config.yaml
n_head: 3
n_kv_head: 3
lr_mult_qkv: 0.7
steps: 3536
Each number is 200 + 20 x the weight over its row's rms, rounded and kept within 0 to 999. Layers, rows and columns count from 0. The size before them is the row's rms in percent of the matrix's.

# layer 4 attention value, 288x192, rms 0.0854, rows 202-210, columns 0-191
114,173,205,183,194,185,167,211,200,181,199,212,171,220,178,197,204,203,193,199,212,213,194,190,204,184,183,231,263,178,200,191,175,195,165,172,200,191,210,189,186,225,242,193,182,202,226,213,224,211,157,190,225,194,221,246,205,212,176,229,206,148,178,216,210,195,203,191,205,200,191,208,220,207,227,231,191,230,193,247,189,197,214,212,185,176,200,244,196,208,205,189,220,186,200,184,173,213,201,185,234,168,211,213,164,177,229,191,205,176,176,184,182,251,226,176,185,222,250,216,198,218,201,201,185,158,203,209,238,216,196,194,228,191,209,185,214,228,208,178,210,175,154,191,198,216,207,226,210,178,202,176,202,176,182,206,229,190,201,190,194,176,196,209,250,212,207,206,203,209,212,193,214,204,210,209,222,200,222,198,200,203,199,187,183,207,176,187,215,188,229,181,177
114,210,184,195,146,215,219,216,207,211,212,252,156,184,191,202,221,228,205,219,231,206,191,216,203,218,204,235,228,146,211,194,200,187,178,153,182,155,173,194,201,223,187,203,206,230,229,235,249,197,223,182,202,183,221,202,171,174,217,210,184,171,183,200,225,214,186,215,230,216,220,202,168,201,220,153,223,202,187,177,200,199,219,171,191,213,201,202,194,225,196,215,202,155,224,199,212,161,195,206,200,217,234,190,192,190,167,173,215,190,227,214,226,220,212,199,211,175,218,208,177,229,202,191,193,193,181,201,205,239,211,232,184,212,166,178,190,232,211,189,205,197,200,210,184,192,187,204,207,194,218,216,211,191,190,176,209,211,204,206,177,197,180,214,195,193,203,200,207,197,178,232,162,187,176,192,220,202,190,207,221,224,207,242,201,189,191,202,180,210,226,219,203
094,235,184,185,193,202,202,193,183,211,244,213,206,205,238,211,196,215,221,201,198,171,179,190,209,201,195,180,203,282,190,174,222,196,178,232,185,195,215,201,178,188,177,180,184,231,213,231,175,183,179,175,172,203,173,188,189,204,212,162,203,197,191,191,211,184,188,204,212,189,219,179,171,193,189,210,183,183,221,234,206,218,183,199,227,217,202,206,211,205,204,201,210,181,193,172,210,204,182,170,199,196,197,201,196,232,198,216,186,187,184,157,154,215,209,205,189,198,158,221,199,180,183,198,189,215,214,202,205,246,201,207,186,185,207,200,222,208,206,213,195,156,252,152,174,138,194,202,179,202,197,211,190,175,194,193,176,193,230,206,180,179,199,200,165,196,208,204,186,200,185,198,178,198,200,215,199,177,185,145,202,229,166,210,174,207,198,204,193,179,232,219,203
101,243,180,183,175,190,162,207,247,188,230,189,197,234,190,210,217,201,212,216,170,189,214,203,207,193,182,217,168,179,206,191,204,203,219,199,197,184,226,188,167,210,237,186,199,208,189,182,224,210,208,188,206,232,170,170,204,209,184,202,225,172,165,176,237,196,186,226,188,222,226,209,195,237,228,171,167,215,164,183,219,196,223,220,231,183,200,162,220,178,220,209,192,183,212,206,213,189,192,213,176,237,212,185,225,201,176,201,196,181,214,203,235,214,197,188,200,214,211,227,204,197,163,204,219,214,210,210,165,180,239,193,213,228,160,207,189,236,176,189,188,173,176,212,253,213,226,226,169,192,223,182,203,209,206,208,200,192,184,215,190,229,192,157,226,210,218,214,206,207,191,186,208,197,185,215,220,184,181,186,170,185,198,208,163,211,193,218,188,189,181,205,201
112,186,154,194,174,224,201,214,187,191,174,226,195,226,192,194,185,227,236,221,196,213,188,172,189,212,193,218,217,210,186,246,179,146,200,157,187,169,182,192,177,175,223,202,216,242,215,228,232,180,184,200,188,208,212,192,172,203,189,203,197,194,203,199,192,160,201,217,154,195,218,201,202,218,215,191,228,202,237,184,205,226,180,188,211,144,199,195,218,200,193,222,221,173,216,217,231,213,202,207,202,200,205,182,170,211,189,154,202,194,182,227,209,220,195,227,191,213,183,180,191,222,219,185,166,217,215,158,220,194,181,182,188,214,212,218,199,184,207,225,193,229,190,216,187,185,215,211,191,175,198,202,175,196,166,202,207,194,220,185,192,202,197,208,200,199,185,242,198,185,199,246,188,209,223,225,180,177,173,177,233,215,199,210,193,159,185,171,208,200,219,229,223
099,190,170,172,229,226,228,225,218,244,211,197,217,202,198,238,211,185,207,194,224,192,199,226,213,200,180,168,193,200,232,197,194,179,179,206,220,197,208,199,193,184,192,171,201,206,223,226,237,196,221,207,202,202,207,202,236,185,207,166,204,198,224,178,192,172,229,196,184,208,228,190,218,218,147,166,190,179,186,167,157,173,185,182,191,211,181,229,194,202,188,207,180,216,201,184,194,187,251,215,193,214,188,196,170,222,170,193,197,221,197,196,186,205,208,196,223,216,205,218,199,179,211,217,196,206,179,219,203,191,216,213,215,245,208,171,200,204,204,242,165,211,207,169,192,205,197,182,177,184,191,169,172,151,197,204,200,206,192,178,196,195,227,178,175,251,220,205,174,212,162,231,180,163,224,175,202,180,207,217,217,172,208,189,224,206,184,195,196,171,208,222,189
098,202,174,216,209,188,184,193,213,188,213,152,191,181,197,228,215,207,196,192,184,175,208,245,224,195,147,183,184,153,216,215,204,228,194,203,210,204,204,212,206,206,229,229,216,200,185,195,200,211,215,178,183,236,212,184,224,187,203,177,203,178,213,172,213,214,206,167,228,185,205,198,184,183,201,214,203,178,216,153,214,200,190,182,227,246,166,191,187,214,227,173,203,172,200,186,213,168,206,183,172,188,213,222,177,191,187,221,190,230,169,222,187,223,177,216,201,210,221,190,165,203,220,193,178,207,176,203,193,237,181,202,208,209,240,200,232,206,197,216,210,194,232,211,191,228,211,208,223,188,232,229,194,180,191,170,153,195,205,206,215,169,186,190,180,211,227,155,213,176,181,187,163,220,210,179,207,229,214,206,183,184,199,152,194,217,180,186,189,207,196,192,187
101,181,189,208,185,188,203,204,183,223,184,234,217,222,198,215,208,188,186,228,249,162,192,215,177,220,235,192,192,217,208,200,179,195,186,182,195,173,184,204,170,187,197,185,216,187,196,213,223,182,192,196,233,207,194,236,203,182,213,183,190,232,213,164,197,249,228,214,217,189,198,177,197,173,217,205,234,191,223,203,220,214,221,212,226,215,200,145,157,230,176,215,206,202,209,214,229,197,206,222,197,242,207,191,193,214,164,188,204,226,204,193,196,194,210,223,214,161,201,225,183,224,200,146,219,208,209,212,170,229,185,160,160,157,206,197,200,188,195,219,191,217,220,178,223,185,179,205,199,200,208,214,175,170,192,198,222,186,181,189,196,203,191,190,180,172,212,213,203,196,212,222,220,167,166,228,183,217,212,182,201,170,210,245,179,203,191,216,217,177,209,204,199
095,165,186,230,222,191,220,155,222,203,184,219,193,243,198,177,192,227,178,201,232,217,210,187,206,183,222,205,217,168,177,171,184,214,207,199,207,196,188,169,193,192,198,190,239,163,192,198,232,237,223,206,195,226,236,196,219,207,172,188,186,172,220,223,232,192,201,211,199,215,191,206,201,197,235,200,169,213,163,205,221,193,220,190,219,182,213,211,231,146,196,217,219,175,176,199,220,202,183,210,170,200,191,217,195,211,190,216,174,221,215,217,181,234,193,209,201,185,172,261,201,222,194,184,183,218,201,228,216,177,204,201,162,223,183,198,231,189,216,187,204,224,196,205,189,169,176,212,165,196,205,174,198,232,193,166,183,166,171,192,191,193,195,193,174,163,221,231,198,208,182,178,212,192,173,205,170,206,221,193,192,192,185,188,186,217,205,186,171,193,205,208,206
# layer 4 attention output (transposed), 288x192, rms 0.191, rows 202-209, columns 0-191
105,186,191,198,187,200,224,197,255,238,204,196,190,168,165,207,173,204,212,252,195,230,198,219,200,207,204,224,225,189,219,157,207,209,209,202,199,205,228,177,224,200,193,209,188,221,238,217,241,183,205,163,163,178,223,189,193,192,171,213,215,209,200,213,201,220,154,203,192,175,194,215,213,206,192,182,196,216,222,203,186,174,188,243,212,168,179,171,196,205,185,232,230,196,210,199,215,214,178,187,212,191,201,190,208,201,192,204,230,175,200,220,200,198,246,197,216,178,206,164,230,220,171,219,240,228,221,211,180,195,211,181,210,220,184,202,218,211,203,176,211,221,179,238,210,222,215,192,196,205,197,220,215,191,208,196,198,199,211,216,173,158,187,252,187,213,185,213,210,183,220,217,185,217,163,224,178,241,191,176,223,218,219,188,218,205,205,184,222,190,194,178,202
105,210,229,194,157,198,189,210,202,222,212,244,208,201,169,190,221,221,196,183,191,177,205,199,201,183,183,181,204,199,205,187,162,171,179,185,208,222,187,210,201,197,195,219,218,202,230,175,228,187,209,201,235,198,211,213,162,172,223,204,231,202,194,218,194,224,204,218,196,181,171,229,213,185,191,215,208,163,197,243,208,199,197,233,236,212,183,224,209,202,223,198,188,190,244,196,218,204,209,228,198,188,225,188,176,218,203,219,229,211,194,214,210,223,207,192,210,210,194,191,169,217,214,162,225,190,208,228,169,143,183,186,143,151,199,222,194,225,216,204,223,200,163,209,185,181,238,194,195,205,207,217,174,227,187,204,207,219,176,181,197,197,179,139,220,201,190,213,184,234,199,202,204,193,178,218,205,226,187,204,206,215,171,207,212,212,209,211,224,172,208,178,186
090,197,211,217,186,183,218,206,181,232,207,228,220,217,224,184,188,193,222,218,200,204,197,217,216,202,235,220,250,248,210,209,174,158,207,203,206,210,209,228,174,194,201,185,170,206,197,213,155,208,199,196,208,200,191,208,162,203,191,148,186,227,217,201,208,173,189,224,226,212,213,179,181,198,186,188,202,148,212,186,236,200,186,209,212,182,226,199,219,208,222,245,206,200,181,202,199,178,161,181,193,205,202,229,202,185,188,238,186,212,172,181,193,178,176,207,181,192,210,212,208,194,173,173,159,221,180,192,194,209,197,210,223,219,220,220,196,185,200,169,171,214,222,211,181,207,204,203,186,210,200,219,163,217,194,202,208,231,204,204,212,237,197,194,191,215,192,210,173,219,228,216,199,213,209,195,230,216,125,207,180,192,166,199,211,189,197,180,198,238,233,206,179
095,185,205,217,201,206,208,198,165,210,157,214,204,203,181,186,213,160,176,178,206,182,173,232,217,195,203,193,184,182,190,168,191,209,171,226,215,193,212,171,206,189,244,186,192,198,183,195,211,220,204,215,167,217,191,233,176,242,216,228,241,192,192,211,231,189,197,212,185,228,161,204,216,193,224,208,200,185,208,227,223,215,204,219,223,193,203,200,216,213,211,191,163,200,213,159,231,217,189,195,233,207,199,183,207,215,199,210,179,244,216,199,223,199,189,213,179,209,194,185,198,220,161,207,221,223,197,168,212,188,213,170,186,209,177,245,205,194,178,189,217,201,233,173,194,232,237,172,211,222,225,163,185,215,203,185,187,209,233,161,213,215,228,189,213,212,231,222,204,191,176,223,189,188,225,167,185,212,207,221,202,200,193,213,205,197,199,198,149,227,229,202,184
102,246,174,190,230,195,236,206,186,196,198,207,187,182,173,183,200,217,162,234,227,169,230,206,228,212,176,207,210,196,221,192,216,173,221,202,213,205,205,187,219,203,169,210,195,208,223,195,225,221,213,187,223,202,200,214,169,194,188,202,223,230,185,208,206,176,183,206,192,193,188,210,177,183,201,268,216,178,202,201,230,205,204,216,174,191,216,192,235,169,212,213,180,175,191,189,176,227,198,181,193,217,193,184,222,227,214,201,206,157,227,199,181,202,213,229,220,181,168,195,205,203,198,195,191,200,166,192,190,177,175,180,176,187,219,191,184,172,195,194,183,224,215,215,220,179,187,234,184,194,213,192,200,198,153,212,199,161,204,187,199,234,235,191,210,182,179,213,173,211,185,184,222,195,159,203,201,188,201,192,229,251,174,228,186,209,193,218,205,176,231,228,159
094,215,190,203,237,238,237,197,219,205,189,177,197,207,182,195,184,174,209,187,197,182,181,168,196,213,214,217,199,220,226,193,195,206,184,193,210,187,235,157,201,192,169,197,226,196,228,237,202,186,170,199,210,230,202,171,185,207,201,162,206,188,198,193,192,206,216,210,203,178,231,217,166,174,185,181,168,182,192,218,213,176,212,205,212,238,172,215,225,213,168,227,172,244,209,192,192,182,195,217,205,212,191,201,188,164,189,198,210,228,170,184,190,201,220,211,170,190,238,178,174,211,197,230,207,163,194,178,193,194,162,201,210,213,209,205,205,165,206,219,191,205,210,197,219,163,188,179,203,203,199,239,220,211,201,175,143,225,219,224,189,227,197,140,205,196,201,196,178,224,191,177,173,205,205,179,194,163,188,192,197,186,187,192,193,223,200,219,190,160,234,203,190
098,181,175,234,205,242,231,184,211,187,190,184,235,183,221,195,204,200,225,205,226,183,250,227,215,160,209,202,197,185,189,232,181,193,221,175,203,208,204,185,207,240,199,195,185,205,198,172,192,207,163,190,205,234,208,180,199,200,199,218,205,199,201,216,183,193,212,212,250,206,201,246,189,177,147,219,181,215,226,207,199,153,188,193,212,218,185,171,173,183,188,208,221,185,196,177,177,198,196,229,196,197,219,175,209,168,206,217,205,223,210,221,207,191,167,165,197,200,229,184,185,214,130,177,180,193,195,184,185,168,194,190,202,176,214,201,204,206,178,212,213,167,239,195,190,229,189,169,202,175,200,199,222,182,214,197,203,209,210,196,173,178,191,186,240,194,222,175,195,178,186,214,176,204,198,202,215,212,192,230,175,168,194,195,189,211,205,208,225,209,211,171,188
103,165,204,183,198,219,213,201,188,194,180,212,186,209,221,198,195,191,201,198,185,179,185,174,201,192,214,175,216,192,215,207,201,233,246,224,211,175,183,181,205,199,178,214,196,233,208,175,170,218,177,217,200,184,204,183,189,190,206,257,192,226,213,176,208,198,192,203,204,180,209,155,179,198,194,206,163,171,207,202,203,207,234,198,183,189,225,190,222,185,215,200,159,228,236,220,213,184,208,234,209,199,245,204,200,201,216,187,199,214,190,253,200,187,185,197,206,161,174,192,218,214,208,202,223,180,177,245,240,225,215,206,190,196,181,205,201,178,186,222,195,210,197,147,155,208,238,219,209,220,216,183,178,242,185,192,215,207,188,201,184,214,219,179,188,205,194,192,152,169,169,173,186,214,192,193,195,207,175,167,179,208,165,195,204,221,210,192,214,177,216,174,206